Part of a small language model's weights.
Size: MLP 384 SwiGLU, vocabulary 8835, 3.08M parameters.
Architecture: RMSNorm before each block, rotary positions, biases on query, key and value.
Training: a variant of Adam for these matrices, 140M tokens, 4258 steps.
Each number is 128 + 24 x the weight over the matrix's rms, rounded and kept within 0 to 255. Layers, rows and columns count from 0. Numbers have three digits each.

# layer 12 MLP down, 96x384, rms 0.144, rows 51-95, columns 128-255
203117122115156207137130101114122130090107125133173167073134111059171128126115154159171079154147117103107123112154153117101175091152152122110133154146148162149090158170180118155105105132113077124117117171178104133125084125138075123115145073121172162118135098126173113117145118086107124167095100087052155108085149143157153135125143180114137159176106133150118122087158122093178110105186
112124126083109121079107149120170136131117188091089126138146129092155123155118105115143126151089117142148105139131125078149125174129117103145103104118156093144140163140152117155138115113137114113102111129117126108099135166131146124154174103117127121157086146127104079166134094170090123100128143126170130156163146071123167094142087093124153126104133160133119110092116143125158098080084
096137141142096151150084117144167109183116156118108127105141155114120144098114141136186115108111128132125137091114145171156137148133144093102130124139146134134091144133139086153120151147122122106146134129087131132163160153149124109127116121118124180152113123117167159115110159125122104153135113120120145165147054108160110167113158100158101132159105159157140118124136137095088134131108
150149156109158157123116120136146134167147108076162124121092179124171125107112096160131120109139120108145070138138123118139152170102116104153115132123123124100126121122130138106113095117123140115113090154144106148132162115144136108115156096126142140141130097155154134144152115161095112135116162138148131141137113094146111147090146135101140141082100103137106109170118101121168113109110
132105135078089131171141091111151127121147134117094154100142128118126095139139131139136103167130122104141100111149140100145140142096127164121132140122120123111159152115151134114129129117125118101118091120142135137115157130065118122104109113126139135116112075104155150125120122126106112155102112108138105133140151123097156138108135114090108111122155099167146052113166115132154153095146
128152107132112146110109134109163154134124155144159140101164109149137100148120086143133116086151081164105132120138130166110101127155099112142169114140145111116134101175101119142078074119128101118149113111122114146101117111146144160164099145149110086170143108090086176175143145127144112113125145116121176104112125127109125129085127145123106157153096121108131129116141133130090105137131
113111160137140138183151113124100109146141130130144134147148104123094158145099092130141138168126140127149127158150135141125116155157124119136077134132164163110137136127162153135110135109108175103148177145139124168123120128128124112116101148096133159148129112116145147141126162107147131147107133133164132123104143113141152127127163129110156104077097114102160149127104118120078151162106
121125132073157137191157121116139054098155066109086143124187036078132113147116184181122061147147128028091124171152075151098139136183067152043114165165093142180059112167092098128156057074100115109102156175184079145105135086150143096130109064165146109147130114106148143155127136149113070134182114151127111075096076124154148109166126181160175150075160139152097154179196090109116179126167
087157132134137114130125118179129106103132169137109108088129113146148097116148152114152147159134146110148149154131099120135125157126133121107149070158146118140116145134100118102139129124146146101114117120092110081116115126137160141155122119089122078165149110126123151129129106092151134115111118133144133151173157129073167141121097134120135115155101141105073187133152108116127142149183
136123138118120157096099167104105112089116108100144138152100087111113104128119149112171137149134123149129138158128141118110154164101141105175140113121120105120087119163113121158134167069148143172131142083142149085115115113145076081088147187153103155098150143114073100156119179101090146103170118093129150078160085098149140108155119127106101086103129166108134150145161134110076152153106
154127063106139118131115063156138131119136142155094126113102177102096118116140131125142105084100155123114209146130165137131128139170127141121086155096111157092124132092114141109145109125119142127138135142121148123141101160110114153154098126137108113128113112166162148123146131124083153123107097140190102121120147130101108100073131118138161137142148136093146118081110149082136115139135
135085142093119131136145124139146145140098126121139131172119148118134140127193130121132117141156160113140128114103118170157133088128097132138162150118122125125112118090110157153155144133093141107110135117153125116092149123118113147091121099123137086161121126152142112105115110136063123132148136135192152145119131128061116141140133126127144117129105131103137134118138141148092131126113
118142085128133155130167133103096127127123132108127142109135124154121129125097094108146131133109138128128043165123154154164131134129173137110116159162089119152123122111121117134106111144148129115145141092134104133108136130144154185125088103110114161158119120098099154176136132121175140091140152137096131150165122159106102080099114117122103139119122139117157100125117136120094102183175
139123148121106159114157119079156126112112145117119122090171113121120195137118118129089119134154170162115115095151142105115119117128126136082139154107124131131094157145141122118113089097103121121160101160122139155133119145191129126138137111120100135165112096128098119127159149166136116154126178130131109109110131143136144133114126114168111094068152141128136122120138083131170132139167
170136083133131153122099151144160127112136100120117109113112125138099120133167108119115107154130123115135109097134122118133145130094141115164145124124143110107104133146138099102118121152111103113098122132118125117099179109124148077130100112169158142127119118147135138134133128105096140148140125088142155109118131132133092133151139078122139139141118163126130126145133127113121128147092
123129066126140139160181125159106097114138147114113140112114127143085115098113138114133131114121128133136140131139110149164130158122111129111159171125125108159112143129114134113117139137143152114104126111126114096161156154141100114097111118153139130152080161112137109137127122103140167134120100120117119069120147120101121122126156154155164136120110141143131114087125127161084115098160
146072162105115128141158115151108134126178098130131142132128146146136093110122094110122126141147129132137107155104154117100151153122141174133112126100117064149119114158122119120143145098127090128139152089143123128137143104116146166098119120160124118127116101121096106146102113101118140147118119138084085126150155142153110103093138104152152109123127095134131101138133105130113080104123
154112156116116138141103121128139154161137123153096140126148148073160143114156143156121123117138116092122139102144126096126057143160112127145116113097120135146166116141100107122177137137177189085077103175137138121084118159141102113156139156127181115069117112145132113140115126141121117126132118132143177113154178110155115145119125120156106129127118099133160142106161139155164099128132
150074145158113135108147126140146096124141114120075112141160151092128129111092131129122128127119131138120151146146084115116183140147124131158125129110112162166088128174117149133149141136126130126141137153104131100105137143080145139113176094129098141115116133109137125094160157159197144134146127124138123114117101161158137123134097156110139146121132128133148142143130158141155128136097
090111138096112103164148155143150116144161119111132119104135140111146123119123134116122107155095141118136148109108113090151103117111119114150093122170120126146095137175154146097118085150132122156135157123088123100110137131152113127182157120147138105117133128094096144131129112098144137113143120116069113142144096128103158141147103158142169111089118098126143109164113135122114087132143
145131118127117145083100129164114115096121097136161090133134106130147124150131110094133135120194141134177165161153117116134138092136194116148151154137115147129125161139117118108103086088156124107131128130135084151174124102138124152149102076112103145141126095133124133118102129154100104118165123086159121108106086114109097161133122072160072124151160135138081121087148142145130125148111
091144141153141106142118111111107116151081177108174126114151123156127118101154169135137118129103164116110179104156098186156123170102130123143122060160150122127118132156161149112101165135135136119113137119135110138102152139151140143144154087132122107106139127113173159141154122164147141079126122128160134121170159096133116146133127146110150137165151116141111153168133159154128121136112
172121147124124151105122138149158126140137117115084109111089122113084128102096117163117101121141155115116100103132140138121147114119121148082157116115118130116104145154109163108110148138131116130144122093138165143099144065141094129141149131125160163114109141111107112120125153134134145107093077093167133144154150122128117125105175117122113147130137139146098159124111160132143131099109
134106116134112116146130098113151167148180094130185131131133143142133142110132130106127100112130137152112121136081143107158149101129145122124106141083158089184167167160167102121123138097179143151096136109196157111160130109147141148112127172114164109112121128122093140111123111111129169142158157142152120118128095115139189134090134114143103113068154118123117140123139145102083126112124
124130091130109112141131134119111161152151113090147130099104128121157123115090138145150110089135084135132164125133174131135157135100103131149101125114175129132130134133127136119147153120149120153113123123137142127137133104135145140131120133174138088121117115142165126140133099081119126151141112134141097121097123133166142116122136162134120108121147148162153130115140105136097125142131
086130109138112109144172142089119127137107122172152140135141123144113111132180160149116117124116125149104148088135115143157097125144131091120111135119163129123167096148154139145123117183149103115166106130113143146145114102164140139143122120102147119128142134130129142139132133124124124106127109137119116141114079146142154130142110150150133130146153093156142113162134126115161081124178
128088148123141090124130159138095133110142119131113107125135145109182100152101126136148153142129108113116152102128041123144106094120149121110177176118120092178120169109145097152126121134177129121106137102137118110154135102121119149149119093122145101128124090139105123124082127086116112189117094142110099109088152126136129137147112175130154130095141119105083096134177104135079185109099
134142111135121135160110103129089118108179124143136155119131154144121108113101140135120106124135129111143137121104109094142143127143156151118099079122103124121133140092131153136154124105133123135123148167134100108127158140116139113096190136095156134126139107139132177127133143101150122115133160115112141151148150108132135110120118111128131102138162127131141117108149094125086138149143
154129106119125124122131106095117098132112151089127109150130087165122119094110133142127118103095110144129129197155094158122129130160121122144116106141164113166101114131134098159132127123116133150123116121116146139111113140149173121162120091143145117171154148153115089102131106138125128168121103141151129124092123138134136153169139113127114113133107090112184133182105112099136164112120
136140140147180138125148136106097134133133157102130149118111113140123074108122128122166131138127114140104120127152122123108168120146147129149133139138152127097123159134127152095119107105123136072173091114145142110111152161134154121158070154113132130139116097116140143171129142129136111160131131089114136121119086096095133078142130139136140106127150146107116130119114125121136107104145
161140146101112145081107142120147092085109176123142111156151144143127128164146162154079134112134185114131149160186154137129121157151134130088127114160160151127088146098096134120136125108128116112125121138080135135135142151134130111091122090146074128115129134155101103140135094133125162122102141153127118125141103147128182156132125135136109098161160117126126147119155142088151098147141
087126097125123119152142123149108146111163146131095098107113135130110111147107131131170136117113107090132161119134079096186137103104124149122101123157133119114131091146135129144103120153133102115086139140154142113114121106150133136144159145112118107104121084131087142117125124147128115134108117133147138170088141096155108149120167124147137134126129125118146115147116111119083147131108
106155134149120125131145114117138140160123161141135108168147132126168153080170125103126193131123107101119146116151102113121129113134142136138138141132131125095164136118109138142186122112108166124093149126099110077120125132067177114111111121129126124138140101087105126161128180116128152099104147138107146125153120114114101074100144145144123130123150147151112132130144156102123125126124
155124121138101156138125167114177140101168126130107114137107107159147131088121082097126114145149108109144102099149130129163130113108137133136116143089115137126153126151126095157125136137140142140116103090134131125124113106140135129117081130140150123125122143082116098153155150120087148149144108135127121113097134142150144112116138109121126110124141153123103127141146160106105125114168
125125148107112107091108087085108087107115096126104129119123151168122125125122136139161147132135133140126073107128110120145108156072130133124138147149107101128099113091170113098083139108135122124146129120156125136139136132145122175134134127130113140095157079120094139109145092105137155142109141130130132136125146121095158162110131099152103149159122123131103127102166128119125121113090
115112114107125145125140104093130140055142095180125173142111137151074131142179124089186108123130118128154173158152127132079175108121113141166117122138129156127150116099134147075083091085144143137179135119128121121129110148087089125149104143176116162114130135177108097110139118167130160116141155131090143093152142138123082133113135104113115130106132170154163153131097099142121095143123
130115134114113174133113152121135101146109150155136142110131130113135117139102143123125107134125139152135131141118130113127150122143161114110126189135103142130140104184100132131103108150123133133081110168096134116114141116142104098135165082162124114119115150110088138114109125112111118115125138145136128138158121127108136140150117108128115122112145141072109111101116098139134125146135
133111107143127141166113110098106163133128131151155144148125144081140101142164105112081153155088130141116164168098138140164166168145105074163119145136107125156139134106108150137138178172119149088078111148137147129090180105115159177182142133127164141113158155136156080120168114115166131126120175177132152125174114157113087155136126145155114104135096123131101099094124151142148129112121
088142148121130107136143098108122136140122139135131071164139166136129085137140121146145146105138139106149090134123136110184079154144149126138154072125133115141163149105142112182136135162154144109101136129118120104103084133164162109135152092102131085123142109105130106118114137140144113103148128125132125142112143090131107141130165119126113120147110130119151186115102126124129141137091
109147110091104092180126138157160124149138166148128154094137143092168126111135145105103120139099110099104136130140099117111133158141127142145128117095122135098145155111113150142128116124128107115096164142132090113133150185158142093135136118088125162143131100126132106155138172136101116127112145147113124109109125129099116150090103119114144098167121158111126105132133101124112129112125
127114157093145165151137121118148148117123145126147110116121121118096098133093081115087085145118123133158170116103118138140093103154122111106107099086136080115153159150123116162130147131131120129100080149150090110115136116159112154086091087156138076103102113141129117144166140130156123129130173123111133080130109155124102142125151108149106142115155167107168107136128161148072117125107
139129136099129122070136101131122110116112132127140144115096108095136148146115120139109108141097116113111124119146108159125129159114116129175102124133132106103146114090116167127136116155118110116114154127115114130151137103140107147169114132117106133125140165154109079150138163108102121093134113151107113137124115112135148093092123178075162128097128144141114087145125129160138157131158
090114164169221080174103164127081112098106117145097090068114169118172127140105085065083194045234091220128111048151095104176103096139153157121086099122123068201186181107146100058183124067157046144168188104101255031133186168121051085154171090156176173095179165134130102147100089090091143135213102135134049143162108107137100139075137101121118148125242126157113167172060067118186184046035
112128100128124106159124135172152095117133096168129123129111104090159116113134130141124104122125159139101118140139131109134144134102144136139124131110129143119144101115157107122131135183156116101113140131122123117135142136140102147136131099149112141143098116104192154131138118137184128136122156130141159127143176135112171144120097135116136161140184145099104188127141123101164138121152
155153118111137150118139093150100098127126082122130128103114132141118098173146105139112145084132134155122138107128139094134105126112097159104131163121146121149101123162138142124143101126119116126148125118128153109128146129142102121142138156154140128129088145159142116113113168084144148069135109133130115123099127155117146097120149139140161147084119130108147131151138136058169141169154